Weights of a small GPT-style language model, trained from scratch on English Wikipedia: a variant of Adam for these matrices.
Each number is 128 + 24 x the weight over its row's rms, rounded and kept within 0 to 255. Layers, rows and columns count from 0. The size above them is the row's rms in percent of the matrix's.

# layer 5 MLP down (transposed), 512x192, rms 0.0767, rows 263-274, columns 0-191
size [ 96 101  99 103 107  97 105  98 102 100 102 102]
[[125 105  86 116 186 131 111 138 135 159 166 146 149 158 148 110 140 124 115 126 102 140 138 139 138  98 161 107 119 108 136 130 145 123 191 129 145 135 140 132 152  93 126 114 120 134 124 145 116 115 113 144 108 132 149 121 138 117 151 157 122 122 149  78 113 152 138 124 124 136 136 104 129 111 159 143 103 111 132 139 103 130 166  52 134 127 130 131 103 111 123  68 132 117 123  82  95 144 148 132 104 173 134 130 123 130 109 113 106 144 152 107 127 136 131 140 150 131 100 151 111 103 116 118 125  95  72 138 134 127 162 179 132 137  79 153 106 120 149 170 156 106 191 157 103 190 144 146 116  90 148 115 142 138 104 160 121 115 167 103 151 117 115 120 103 182  96 149 129 117 122 133 171 126 173  87 131  85 135 102 138 168 132 127 139 165 136 147 160 100 103 159]
 [117 122 144 153  89 127 126 124 107 147 112 107 129 165 136  75  85 127 120 113 127  87 153 101 134 161 117 158  90 123 149 135 162 127 124 149 126 187 136 148 149 123 134 129 124 125 132 134 134 109 110 121 148 139  69  92  94 144 156 152 117 122  60 138 127 119 136 132 145 123 108 107 118 116 174 167  95 163 141 137  92 127 138 146 134 107 112 127 120 134 137 114 158  78 106  75 122 142 109 143 118 162 148 104 145 129 126 134 100 101 127 152 141 152 140 125 116 150 135 170 146 158 125 130 140 138 112 144 126 100 172 135 170  80 156  93 129 144 125 134 140 158 120 127 140 101 157 119  75 158 152 146 107 143 137 125 194 145 163  95 105 134 127  74 116 114 116 171 152 128 140 149 163  90 119 157 102 140 134  95 113 129 116  90 137  68 119 137 122 172 139 152]
 [156 156 144 137 130 139 163 125 149 135  85 127 128 145 118 156 141 127 103 149 162 151  98 121 100 152 141 139 128 146 115 111 101 119 125 131 136 130 136 119 139 135 128  87 122 118 150  98 178 149  83 158 141 101 121 133 163 127 135 157 118 115 109 124 149 103 154 157 155 165 120 152 113 139 135 107  81 126 101 138  80 137 130  67 170 114  93 109 153  95 180 153 153 128 151 135 155  90 128 131 115 176 149 156 133 112 118 155  97 138 150  67 145 109 115 174 136 150 128 153  99  65 114 121 101 143 134 128 122 124 119 154 114 133 143 103 123  99 122 148  93  99 100  72 124 156 154 168 143 125 116 135 127 169 162 128 105 105 105 117 129  94 158  84 147 121 159 134 152 165 119 107 135 143 158 145 137 126 161 110 158  87 105 134 101 176 121 164 110 118 134 124]
 [154 143 154  97 137 113 160 148 153 135 159 114 156 147 118 119  99 102 147  96 138 128  72 149 117 118 136 131 109 173 110 183 134 120  94 148 121 125 116  80 120 125 126 156 143 144  96 112 153 139 127 127 116 141 124 140  87 136 126  79 126 193 135 149 117 124 158 177 139 125 126 134 138 171 157 112 109 145 122 118 142 167 123 146  97 137 138 131 181 165 115 134 102 107  57 105 175 101 134 142 131 172 106 117 162 140 131 132 127 136 169 146 130  78 110 157 100 122 136 148 147 102 151 109 113 114 133 136 162 108 147 131 126 132 118 126 162 156 122 145 157 127 210 120  96 154 127 104 100 139  95 115 124 131 104 156 142 110 153 111  94 140 123 132 136 187 111 151 126 134 178 130 163 108 159 102 138 143 120 154 147 142 130 138 129 136 132  88 113 110 104 142]
 [130 150 116  96 133 156  83 111 141 112 127 107 136 119 176  91 149 147 110 154 112 107 132  84 121 131 148 177  86 147 173 121 148 109 119 129 123 127 148  96 139 160 122 149 137 142 121 118 139 133 174 136 116 136  83 110 121 138 140 112 102 128 147 150 132  99 156  99 139 117 140 135  99 186 140 139 149 109 123 106 136 143  97 102 128 141  93  92 133 127 147  86 140 148  97  73 133 127 102 161 123 141 146 173 119 107 141 135 112 130 103 152  96 169 193 140 159 119 113 116 132  95 130 118 108  93 171 141  84 100 141 176 103 150 129 127 112 139 132 114 152  76 160 141 117  82 105 121 119 163 133 132 121 136 158 118 122 132  97 156 131  79 183 148 108 171 104 157 145 105 145 138 134 133 150 116 149 108 170 124 142 171  93 149 135 150 137 139 157 145 116 111]
 [160 119  94  84 161 126 139 161 147 145  98 151 136 135 122  99 102 153 153 150 133 144 104  74 104 122 141 120  94 115 200 166 128 117 125 114 156 126 127 195 121 145 100 160 122 129 125 153 116 157  89 134 104 117 116  99 152 133 124 137 130 121 150 144 116 158 101 123 124 140 177 118  99 129 105 139 155 127 112 152  88 158 141  82 147 140 152 131 158 108 135  96 153 126 157 143 108  99  85 161 120 133 144 105 141 119 119  92 121 163 155 155 118 144 118 165 140 144 110 131 156 136 107  99 111 150 135 103 136  99 136 141 155  94 120 172 153 132 113  92 137 127 138 111 107 115 125  93 140 158 112 126 114 165 125  78 128  90 135 107 115 142  62 131  81  88 109 107 138 102 122 135 120 123 123 126 122  75 123 110 123 130 113 166 110 148 145 106 117 114 132  58]
 [122  95 188 151 163 155 160 144 126 112 142 155 113 141 133 115 127 111 120 126 119 148 127 146 153 128 123  85 171 179 108 132 148 108 135 154 122 104  99  90 155 178 165 121 110 122 138  81 101 116 131 125 146 140 125  93  82 144 104 173 175 118 114 182  71 102 108 149 149 154 115 110 121 116 126 147 154 122 103 157 125 134 147 138 145 143 136 103 129 156 136 157 117 106 106 123 131 178 147 136 132  72  93 153 186 128 136 127  97 130 124 145 134  83 126  83 123 127 118 103  96 152 147 144 158 131 111 138 147 127 136 142 180 117 128 152 122 172 124 144 120 140 141 121 140 123 133 116 152 122 144 119 149 102 180 149 129 126 106 111 112 136 145 178 109 109 142 121 102 116 121  89 169 136 161  99 145 136  97 131 119 172 107 148 139 122 118  95 166 106  88 142]
 [108 135 165 137 148 100 202 149 160 146 141 114 113 144 138 184 139 138 100 107 155 108 163 136 106 122 134 127 116 145  79 115 134 137 114 149  75 149 130 125 120 145 145 147 164 108 132 157 107 106 117 169 145 140 161 127 108 148 116 179 146 146 104 136 112  92 122 115 135 146 117 108 126  88 117 162 166 103  81 115 140 142 128 105 162  79 153 100 119 121 131 138 118 142 130 139 113 127 162 118 118 115 108 112 138 150 144 165 144 150 122 109 165 118  52 135 152 104 175 139 117 123 148 134 110 154 125 141 110 128 150 126 104 176 101 137 102 134 127 149 100 174 112 120 152 110 118 151 121  98 141 100 106 112 145 115 140 121 115 135 144 158 126 113 124 143 149 137  94  90 128  78 198 115  89 113 156 118  90 131 115  86 149 144 115 116  74 147 130 118 122 102]
 [125 123 130 115 137 143 139 138 120 113 151 102 138 132 127 117 142 131 122 168 163 140  77 137 117 143  64 152  77 155 164 159 159  87 116 122 131 152 115 121 127 130 115 122 145 132 165 102 127 149 123 133 125  89  78 113 102 101 113 106 112 112 141 177 133 141 141 117 107 129 136 121 118 106 145 134 121 164  92  84 143 146 131 117 143 103 127 107 152 159 108 137 145 108 156  87 137 145 115 102 152 160 117 117 116 170 181 122 123  85 156 112 131 142 123 123 148 105 123 115 122 128  90 123  95 135 184 134 102 109 105 141 129 148  89 125 162 111 118 183 114 140  90 112 127 119 132 157 118 131 106  99 120 164 162  81 101 136 120 157 136 119 132 109 151  97 108 144  98  82  78  92  74 146 103 152 143 142 113 137  67 170  89 128 114 124 114 122 155  89 111 131]
 [126 129  81 130 145 158 146 146 149 156 153 152 110 157 110 174 177 126 134 148 104 146 146 110 132 144 103  58 123 103 110 138 133 129 153 138 105 107 126 129 135  98 137 101  99 106 144 133 134 113 155 173 147 136 115 107 119 146 148 120 124 127 107  45 107 129 139 141 137 112 104 151 163 134 108 146 135 166 134 127 131 110 112 108 105 142 106 101 152 112 165  96 101 128 163 128 149 111 136 119 131  89 153 117 133  87 215 135 149 134 129 120 111 159 136 167 102 133 182 130 162 145 132  96 162 138 120 106 156 152 114 114 143 114 166 156 133 138 125 151 135  63 141 113 130 128 100 116 137 110 133 143 103 131 113 117 135 116 120 129 141  88 150 164 156  99 122 140 152  96 163 113  62 154 150 140 134 169 151 123 140 117 158 151 148 126  97 133 114 143 171 142]
 [125 163 130 149 156 125 136 117  88 162  98 117 148 134 163 117 110 137 116 110 142  92  72  98 162 114 124 133 157 121 141 145 210 142 122  76 104 129 113 136 155 102 106 127 122  93 129 110 132 136  91 113 100 118 134 118 127 150 133 139 116 120 112 149  73 162 119 119 155 150 128 145 131 145 138 159 141 139 135 141 174 141 146 110 112  93 154  86 117 116 130 115 113 154  66 111  67 146 152  77 109 138 100 115 129 131  76 146 139 142 129 120  78 129 164 130 146 134 128 122 151 104 102 105 105 153 103 127 143 122 157 106 148 112 136 136 120 148 142 131 166 142 134 148 152  83 129 117  95 167 117 173 120 129 113 144 118 154 114 162 129 156 117  96 157 150 132 152 135 161 138 152 142 114 117 153 181 114 117 139 143  84 121 150 152  68 120 128  97 162 133 114]
 [128 108 142  93 113 105 134 142 105 146 120 143 145 168 149 122 188 143  72 124 117 123 118 128 143 148 137 127 104  91 141 138 135 105 140 148 115 139 100 109 119 124 120 137 147 144 130  94 145 102 101 116 107 152 161 117 112 124 119 133 110 142 106 131 154 118 161 140 172 152 150 150 129  74 164 121 170 106 147 139  61 115 129 167 115 149 168 124 133 115 133 105 154  87 129 116 193  70  96 114 128 110 126 104 185 155  79 106 156 113 109 115 104  96 101  99 132 130 136 133 135 153 119 131  76 142 134 145 161 124 165 142 120  83  73 121 133 149 148 152 167 130 139 128 136 173 138 121 130 126 125 150 127 140 144 117 108  70 150  74 114 179 125 124 144 107 131 133 133 109 116 137 183 151 146 128 123 138 154 128 163 113 109 128 123 117 116 101 101 124 108 157]]
# layer 5 MLP gate, 512x192, rms 0.0808, rows 264-275, columns 0-191
size [ 95  99 102 109 104 103 100  97  97 102 101  98]
[[105 133 139 125  82  78 144  91 127 113 150 116 135 120 130 163 147 116 141 108 154  95 103 116 122 161  71 169  84  81  93 130 154 124 145 128  85 118 114 136  57 136 114 108 114 159 130 131 175 129 115 130 133 116 107 138 157 123 116 122 107 152 180 134 145 102 152 157 137 165 117 126 157 171 126 137 121 126 139 132  79 141 121 125 152 154 119 124 167 116 137 150 125 148 143 145 103 133 156  69 141 115 128 140 105 153 113 113 152 109  88  83 128 144 158 106 125 110 149 146 135 146 127 113 135 193 146 162 117 137 136 125 124  94 142 139 134 139 115 105  93 117 117 174 130 141 154 114 156 100  95 131 140 128 119 127 135 149 118 166  87 179 163 142 146 117 100 143 124 138 110 141 149 134 195 127 174 133 147 104 128  89 102 131 131 151 141 109 105  99 157 135]
 [146 157 153 143 128 137 139  98  80  98 114 133 141  99 130  89 104 143 107  85 148 125 159 128 142 105 106 146  90 130 113 121 125 144 142 130 127  96 152 108 112 116 147 132 104 116 194 140 159 172 119 111 139 160 117 132 118 167 168 146 163  85 140 105 101 108 140 156 153  94 123 105 110 101 122 142 120 142 127 120 140 110 110 106 114 118 140 139 171  89 150 120 144 112 153 165 164 122  81 146 124 169 107 121 130 140 135  95 123 163 101 126 129  85 114 118 132 162 132  93  65 133 105 154 114 110 143 104  83 113 131 135 141 166 110 139 190 101  76 102 161 125 130 128 160 156 112 139  84  99 134 125 125 141 119  98  97 107 137 119 123 102 116 130  97 122 128 150  83  95 162  97 126 127 129 126  80 180 130 122 162 116  93 150 134  99 144 109 143 131 139 125]
 [ 72  98 160 102 130 122  79 139 147 134 145  91 120 160 146 104  94 158 102 123 162 140 100 114  87 103 115 129 153 117 130  89 155 167 146 110 131  78 128 111 140 132 122 117 107 149 158 159 151  98 154 133 162 141 137 114 139 104 114 126 134 120 165 122 108 114 130 116 142 122 153 137 117 125 125 130 144 127 116  95 172 176  91 102 151 127 108 137 135 120 145 163 155  68 110 119 108 112 133 128 154 129 103 120 102 140 118 117 115 118 116 179 178 158  72  98 123 111  97 170 164 119  92 119  96 140 139 114 117 177 124 140 145 169 148 180 115 114 141 103 146 132 100 115 158 123 112 151 108 117 105 118 131 140 123  86 127 136  98 180 114 136 134 138  91 169 136 101 136 122 131 119 150 137 105  79 126 111 138 152 138 153 132 155 119 107 148  78  76 120 106 122]
 [113 171 142 124 143  99 137 126 112 154 128 124  88 102 117 140  99 107 108 147 117 159 124 132 144 134 131 101 113 112 121  93 117 104 123 110 138 122 133 148 110 125 113 142 126 109 147 121 120  88 114 102 121 143 154 112 130 164 153 108 145 169 159 105 176 120  69 104 122 122 105 106 136  88 134 135 135 123  78 118 141 119 127 190 110 136 137 140 128  92 125 145 156 100 126  96 109 124 117 160 136 135 131 123 124 134 164 112 138 149 116 127 152  91  77  60  91  95 138 113 103 144 167  96 132 145 118 126 133 157 140 112 145 182 115 124 107 117 132 131 110 137  83 134 142 104 154 178 151  79  98 120 123 100 151 116 129 153 168 136 132 121  49 100 117 118 179 105  88 133 139 154 154 145 151  84 105 135  95 139 127 129 154 166  95 144 147 153 115 106 148 166]
 [132 114 141 102 124 141 127 116 136 124 106 170 137 151 100 120 132  42 144  80 116 150 126 116 117 131 141 127 114 166  76 108 109 110 141 113 148 153 115  97 157 115 139 122 137 114 139 163 162  76 155 121 166 111 120 142 141 127  74 134 150 146 145 120 156 102  59 140 104 148 129 116 160 134 143 132 152 131 137  66 109 132 120 145  91 172 128 147  49 122 107 156 112 115 152 147  85 155 131 111 131 108 130 107 151 113 135 149 148 131  99  83 156 136  84 121 143 155 134 145 129 123  97 136  84 135 119 131 148 132 147 151 132 122 105 151 147 122 132 119 108 137 138  83 104 122 115 118 103 115 125 144 113 110 111 109 116 110 158 143 120 175 114 112 115 126 166 144 103 126 104 117 179  94 124 127 106 109 136 151  67 107 137 130 134 122 159  90 104  91 116 107]
 [103 101 151 154 129 140 165 119 148 146 115 112 115 133 148  96  99 142 158 114 120 162  98 128 171 132 132 183 104 120 147 128 115 131 121 118 146 148 121 115 160 107 154 135 114 127 143 100 119 117 171 101 146 142 172 160 136 113 129 159  82 111 158 132 139 160  93 139  98 138 128 115 143 143 150 110 144  78 114 109 138 118 156 159  92 151 145 145 132 137 108 141 118  86 125 117 106 119 175 149  94 146 128 121 125 131  80  95 123 148 136 121 126 116 119  70 118 133 129 117 159 160 137  81 103 163 158  69 171 170 185 121 145 134 155 146 130 105 117 103 171 149 174  92 161 154 125  98 168 145 158 141 167 112 144 133 116  87 141 137 138 147 156 135 116 117 164 131 150 139 133 175 159 133 112 126 112 113 150 132 144  84 140  91 148  95 113 121 149 153 121 145]
 [137 168 138 122 138 131 126 117 136 120 180 160 140 134 156 128 143 106 131  82 114  83 127 145 161 160 149 122  98 162  82 100 147 119  93 121 151 118 147 116 126  81 164 110 140 125 153 146 141  96 153 131 104 143 152 127 148 125 128 106 151 132 154 147 146 110 165 131 144 115 126 136  82 120 153 116 147  61 158 148 171 158 172 162 149 118 128 123 109 118 110 119 122 132 203 113 142 132  97 110 133  92 113 150 111 161 113 125 170 104 112 129 138 114  93 101 132  83 134 132  99 123 145 200 117 117 106 130 127 117 135 144  69  71 121 116 120 146 108 119 112 128 129 134 132 171 153 107 164 137 146 130 104 117 136 108 159 135 140 152 101 123 124 132 171 129 123 149 160 118 104 152 163 129 103 108 122 126 131 102 115 101 109 176 161  98 167 156 146 105 140 115]
 [164  86 140 105 106 146 116 104 171 136  94 106 143 140 127 134 134 112 130 114 145 117 147 170 161 104 137 147 164 109 116  87 169 110 181 110 117 171 159 167  86 119 111 148 130 146  82  84 135 122 118 117 122 179 149 142 136 121 137 161 102 133 169 112 100 120 143 120  91 136 183 168 107 140 128 106 146 124 113 152 109 129 118 126 151 140 132 151 141 127 139 158 162 128 153 145 117 138 104 138 112 111 141  70 145 129 124  94 135 124 136 125 128 131 135 123 179 120 161  69 165 147 105 172  99 159 117 131 101 151 145 119 142 155 140 127 113 112 122  92 100 106 176  95 131 181 125 121 107 137 125  83 109 138 155 152 165 127 124 109 152 119 138 154 117 115 150 106  74  97 153 158 137 128 161 138 125 121 143 174  94 103 117 111 162 118 151 116 124 132 111 144]
 [ 90 154 118 168 112 135 158 126 142 139 147 168 145 106 136 134 122 125 127  89 157 118  99 127 107 141 134 105 152 130 109 135 132 174  94 121 122 109 155 130  73 112 118 151 133 126 167  94  77 124 145 126 143 112 138 136 152 192 125 105 124 132 105 156  90 123 127 133 102  76 127 133  85 112 130 108 174 124 142 113 171 115 114 137 167 150 103 145 142  59 148 125 118 145 105 151 143 163 136 101 123 140 110 105 101 164 121 114 112 128 118  95 108 150 136 102 140 129 140 121 157 157 130 123 107 131 148 143 125 178 115 130 136 119 140 143 133 140 110 166 141 144  90 133  91  90 164  90  88  92  94 125 161  78 146 105  83 153 107 102 116 165 120  96  89 140 132 104 162 155 125 143 175 119 149 111 135 130 148 138 100 130 140 115 142 127 181 122 125 177 127 134]
 [106 111 159 130 119 129 164 142 166 120 167 130 137 156 100 143  96 123 109 132  71 129 182 143 134 140 115 140 107 113  81 129 113 155 182  98 135 163  83 152 141 166 134 113 129 107 133 107 153 115 170 104 143 120  89 127 142  90 136 144 109 119 130 126 132 112  60 139  95 125 144 125 164  76 134 124 142 104 158 131 103 114 111 181 142 137 133 174 128 114 138 125 149 103  94 124  93 114 161 122 175 180 105 126 131 109 128 136 134 119 111 128 130 161  89 126  93 149 152  99 106 121 126 144 136 135 132 135 110 127 165 102 152 150 153 126 111 108 118  83 127 153 118 114 107  99 103 103 156  95 109 110 156 122 120 125 106 133  84  81 164 138 118 151 127 134 123 124 153 122 111 111 163 133 199 132 119 105 117  89 165 141 155 150 142 170 116 112 137 128 135 112]
 [109 121 152 112  99 128 150 132 109 140 110 116 120 120 116  96 103 106 119 109 191 133 109 145 142 142 108 133 161 138 100 139 163 109 139 152 113 110 129 129 128 133 159 163 127 126 139 152  87 104 169 118 174 139 121 151 148 133 132 123 109 127 141 119 128 119 144 164 130 112 121  70 126  81 146 127 134  87 133 102  99  95 134 127 131 162 151 143 115 125 146 155 159 120 154  90 159 137 227 113  91 149 117 106 142 136 176 125  82 118 111 110 135 107 112 167 148 123 129 159 122 106 125 149 148 135 126 136 121 159 196 113 134 130 135 155 132  89  87 174  90 178  95 119 152 105 145 130 163 128 117  93 142 139 116 124 120 141 164 148 125 150 114 108 152  88 136 130 106 162 112 150 134 162 124 139 164 108 156 120 129 109  92 145  68 102 142 106 116 139 126 122]
 [138 179 158 155 170 105 165 164 146 117 125 129 106  99 154 114  91 122  85 122 122 140 109 130  57 118 106  95 108 131 150  75 178 108 132 137 128 129 161 176  90 130  98 146 144 166 167 153 122  94 139 144 108 151 143  89 165 121 112 135 141  56 175 132 140 139 120 150 121 135 142 111 170 124 142 107 140 106 149 131 147 125 152 187 144 127 148 134 146 145 116 146 115 106 123  74 152  94  84 131 156 143 105  95 108 169 125 128 146 139  94 120 142  99  89 117 119  94 155 127 104  99 148  98 144 137 139 148 108 136 144 124 128 153 135 120 101 153  96 105 142 123 138 173 108 132 134 143 102 123 159 133 165 115 117 160 154 136 109 114 115 135 158 144 141  94 155 138 157 110  94 159 122 142 150 108 111 136 118 127 120 117 128 157 122 142 114 137  89 140 134 130]]
# layer 5 MLP up, 512x192, rms 0.0781, rows 264-275, columns 0-191
size [101 101 102 104  95 106  98 102 100 101 101 102]
[[148  77 131 143 142 147 128 176 158 157 104 139  90 124  92 141 130 132 157 106 142 133 147 130 182 126 156 125 168 129 119 153 164 118 156 119 138 111 168 119 113 137 162 131 131  76 134 144 124 123 103 134 137 117 172 105 129 134 111 120 154 168 148 121 108 123 148 146 149 147  85 135 138 143 182 146 128 103 130  98 161 125 157 131 127  74 164 104  89 147 141 185 144 135 125 114 106 117 109 155 128 110 168 130 111  87 153 165 143 120 126  78  85 147 146 161 144  93 103 115 175 135 157 161 135 126 130 122 126 104 126 122 118 154 155  95 109 145 135 139  97 123 111 115 142 139 154 136  88 127 125 125 127 134 154 117 124 143  95 170 147 141 145 130 100 148 149 139 171 125 134  59 114 137 115 109 106 120  98 136  95 154 145  99 145  78 135 102 164 110 159  93]
 [130 144 128 147 113 144 173 146 156 130 103  90 128 143 130 111 132 157 123 110 135 171 131 113 132 125 177 111  80  82 163 124 134 161  97 150 132  63 102 107 130 154 143 107 135 135 152 149 123 160  98 140 135 109 145 125 140 159  82 131 166 135 125 122 126 165 175 137 140 137 120 116 131 146 124 141 102 131 120 145 122 130  90 130 109 148 137 125  92 163 133 124 163 140  81 108 111  79 166 131 138  99 156 132 161 122  93 163  86 162 131 163 121  95 126  61 141  95 135 135  80 126 160 157 120 170 145 142 122 126 142 125 116 122 106 175 101 155 123  74 150 137 139  97 120 130 112 127 144 117 147 149 114 124 177 154  74  95 123 130 110  81 141 135 112 125 137 133 116 151 155 147 119 109  77 135 111  84 106 122 155 105 146 129 133  92 140 108 132 134 129 125]
 [158 190 150 135 121 135 188  98 131 128 133 117  99 105 108 160 115  76 172 133 132 146 103 128 105 114  82 130 127 118 117 131 140 126 118 145 103 143 108 153 126 149 135 132 129 101 131 121 125 122 138 116 117 144 115 150 175 130 135 156 152 117 150 108 107 109 153 120 132 141 116 148 169 135 110 137  97 139 110 155 131 145  84 108 116 147 136  54 141 123 134 154 152 117  62  93 166 110 105 149 149 134 119 127 124 126 154 129 118  87 113 133 168  95 152 141 131 158 170 133  97  92  93 157 141 118 161  93 143 113  99 113 178 112 116 154 101  87 155 125 116 122 148 146  91 128 134  75 118 122 140 145 123 100 154  69 134 108 138 112 153 140 159 142 151  94 145 155 122 119 167 108 144 103 175 130 150 160 105 152  91 113 137 185 134 147 141 122 126 106 129 141]
 [117 136 117  99 122 133 108  86 103 163 122  94 115 105 132 118 143  95 110 157 152 118 107 121 102 134 141 128 147 145 107 134  92 141 111 159 104  90 186 109 138 103  82 114 143  77 142 142  88 122 164 112 134 129 132 119 106 147 127 132 128 131 105 113 119 130  82 156 102 129 132 162 148 156 114 124 111 126 120 130 107 131 169 123 168 157 141 136  76 169 213 121 105 137 147 151 146 108 130 108 120 141  97 118 127 140 133 106 119 134 123 148 151 174 129 135 133 104 112 173 130 165 113 142 142 131 129 117 170 104 129 114 133 137 113 135 103  62 129 103 156  98 103 137 135 109 123 140 128 112 116  96  88  71 129 182 144 108 145 131 177 158 148 116 115 141 145 140 136  98 131 136 124 131 120 130 139 142 131 149 122  48 114  94 167 140 176 121 175 127 125 120]
 [179 157 118 135  97 121  82 116 160 161 105 116 118 114 139 134 152 113  94 146 109 164 157  99 119 106 135 156 121 126 163 125 102 129 132 109 154 127 127  78 142  93 125 127  75 119 121 156 113 116  84 141 119 162 174 109 169 154 157 132 123 144  85 116 150  87 168 109 130 144 102 120 103 135 100 125 129 125 144 157 177 161  95 149 108 150 146 164 121 108 149 117 120 158 125 104 150  82  86 142 137 129 130 160 111 166 108 165 133 141 126 156 109  92 145 127 137 135 116 129 145 119 119 136 152 108 119 131 122  77  94 120 146 111 116 180 112 111 116 140 138 130 126 116  88 158 144 133 127 100 130 122 111 121 117 100  99 120 148 117 123 102 100 142 139 123 145 190 165 149 183 112 120 153  92 120 108 133  87 103 126 108 144  62 122 108 165 112 147 105 127 154]
 [115 155 114 143 120 121 205 116 174  62 138 119 125 186  70  77 156 131 122 136 121 131 100 142 158 119 143 111 121 145 114 131 156  80 145 130 163  79 128 144 121 157 117 116 126 115 148 144 137 110 147 128 162 110 137  82 148 126 117 120 142 119 146 146 110 122 125 169 110 169 149 122 126  96 135 178 163  99 104 164 150 105  85 102 166  88 144 114 149 101 148 125  99 156 128 123 124 170 143 144 124  93 142 129 166 143 163 138 102 122 132 150 101 151 102 114 102 137 178 107 145  97 113 154 128 110 118 143 158 129 141  70 120 112 147 122 118 132 138 107  99 109  96 144 124 107 112 117 145 148 141 140 140 131 164  91 132 139 125 104 179 167 132 102 145 142 150 142 110 130 133 108 143 137 145 111 105 113 109 129 121 109 169 121 131 155 152  97 173 114 125 132]
 [ 95 153 132 135 132 151 157 156 114 136 152 142 183  95 146 118 145  96  87 112 111 140 133 138 122 130 162 113 138 131 145 107 161 130 126 154 131 135 140  98  99 120 104 159 108 148 136  85 175 168 116  90 132 133  89 142 149 139 132 120 135 130 171 142 118 108 145 147 125 170 121 124 120 148 124  73  82 137 118 113  77 120 142 129 106 140 140  98 184 130 142 134 108 120 109 113 132 102 132 129 156 129 171 108 140 127 107 112  82 133 119 132 160  95 128  91 122 152 113 104  97 130 113 102 131 123 128 141 106 131 159 118 147 119 157  95 129 125 138 122 131 145 110  84 107 114  90 149 156 170  73 137  91 171 110 185 173 172 142 121 147 149 103  98 157 131 128 125 168 151  93  92 123 162 150 128 135 119 159 109 109 104 127  82 112 155 141 159 143 150 174  98]
 [122 109 112 109 139 130 136 161 115 125 120 110  89  77 133 141 156 153 185 149 146 148 122 129 110 143  81 106 140 121  90 130 104 135  94 123 120 139 115 103  99 121 125 127 144 118 119 122 130 101 134 109 145 117 136 159 121 147 147 106 140 101 111 126 106 176 116 113 152 115  94 119 142  94 133 127 159 170 106 125 144 146 174 163 147 124 133 153 103  99 127  90 126 110 138 106 115 135 150  98 130 107 149 144 127 105 141 151 140 152  97 142 102 114 139  51 100 126 196 160 112 164 119  96 143  96 110 157 122 105 144  98 127 126  98  85 170 165 148 122  73 114 158 101 146 125 176 135 152  97 116 142 162 182 157 127  84 135 140 119 163 121 104 133 140 146 114 124 112 115 113 158 133 106 145 146 169 157 121 141 105 107 144 108 131 138 135 166 122 107 179 166]
 [115 132 114 131 124 152 137  97 139 142 170 154 153  93 106 162 164 119 118 103  96  88 143 168 150 150 110 135 138 143  99 134 117 115 138 140 166 100 179 111 147 141 123 133 123  77 149 131  94 136  96 137 115 114 122 144 113 180 142 143 114 101 147 119  98 131 133 134 164 121 155 137 103 141 118 141 140  84 130 108 108  85 167 149 121 136 112 168 155 104 159 100 107 158 125 120 143 154 115 144 199 121 105 148 115 103 124 174 156 158 134 123 158 122 156 137 174 121 135 123 153 139 150 130 112 101  93 162 128 146  98 139 164 114 116 146 139  90 117 129 126 135 117 105 112 151 149 151 126 125 177 117 117  94 149  79 160 126  98 158 140  82 154  86 112 127 167 140 124  97 172 101 136 111 117 118 161 109 108 124 132 107 111  97 123 181 124 175 123 104 125  90]
 [109 124  97 163 145 145 156 143 152 146 133  86  84 149 130 137 135 140 113 109 166 167 136 105  97 156 144 125 130 114  95 167 146 130  75 104 124 109 149 132  83 117 136 123 113 160 136 120 145 155 132 131 133 137 146 131 101 113 113 129 179  94 141 118 127 142 133 120 129  86  93  89 134 149  84 133 106 134 124 142 150 149 112 143 156 152 148 102 110 148  63 112 136 152 163 100 104  97 130 169 132 121 118 100 120 134 133 140 119 143 136 120  95 142 159 146 108 101  76 151 114 145 104 129  98 132 117 145  99 105 119 137 138 145 130  99 158  82 143 130 130  96 105 159  95 113 122 101 103 127  90 119 178 157 122 136 130 123 118 117 106 128 145 125 152 153 127 105 150 113 134  55 118 130 113  92  83  95 103 160 118  84  90 113 177 156  92  96 121 131 171 152]
 [149 149 127 145 104  77 148 152 140  98 170 137 100 124 126 172 114 115  85 163 101 100 162  73 118  83 142 107  77 113 132  75 106 127 113 128 134 146 150 130 150 165 124 150 125 137 107 134 124 150 140 146 168  92 125 116 167 147  92 106  96 148 108 128 135 158 138 100 139 138 153 175 154 146 110 135 165 163 130 117 156 105 105 134 120 165 111 147 115 105 154 132 128 108  65 131 144 102 146 116 140 129 126 128 130 143  66 124 103 124 151 138 163 131 114 154 148 123 142 161 115  81 124 139 158 132 153  86  96 141 118 148 117 150  65 138  67 107 122 113 131  96 134 146 106 120 140  97 143 135 134 129 111 148 180 138 119 152 107 157 100 134 108 122 160 122 144 175 136 113 138 152 131  83 136 149 112 103 122 129 131 112 145 117 113 139 128 138 125  84 162 118]
 [151 145 113 146 155 107 194 140 153 128 118 109 153 149 124  77 155 141  89 150 136  97 166 140 122  90 111 108 142 104 112 133  94 134 165 126 117 158 107 100  94 181  92 104 144 123 133 105 142 121 150 140 109 144 107 140 128  91 134 125 107 158  92  84 131 161  94  71 108  97 114 137 121 121 130 117 105 100 109 164 117 146 120 127 147 141 109 123 127 101  61  91 146  99 119  85 109 164 104 141 117 123 123  66 109 134 119 136 141 113  93  89 128  90 107 169 123 147 102 136 137 127  99  90 123 160 153 138 156 148 112 176  93 139 129  99 154 120 105 131 115 126 145 119 162 105 137 136  91 146 121  91 140 121 166 126 101 132 109 109 158 131 115 111 149 152 138 152 124 102 156 137 108 148 122 141 147 123 110 120 138 101 183  98 116 141 106 157 142 105 105 147]]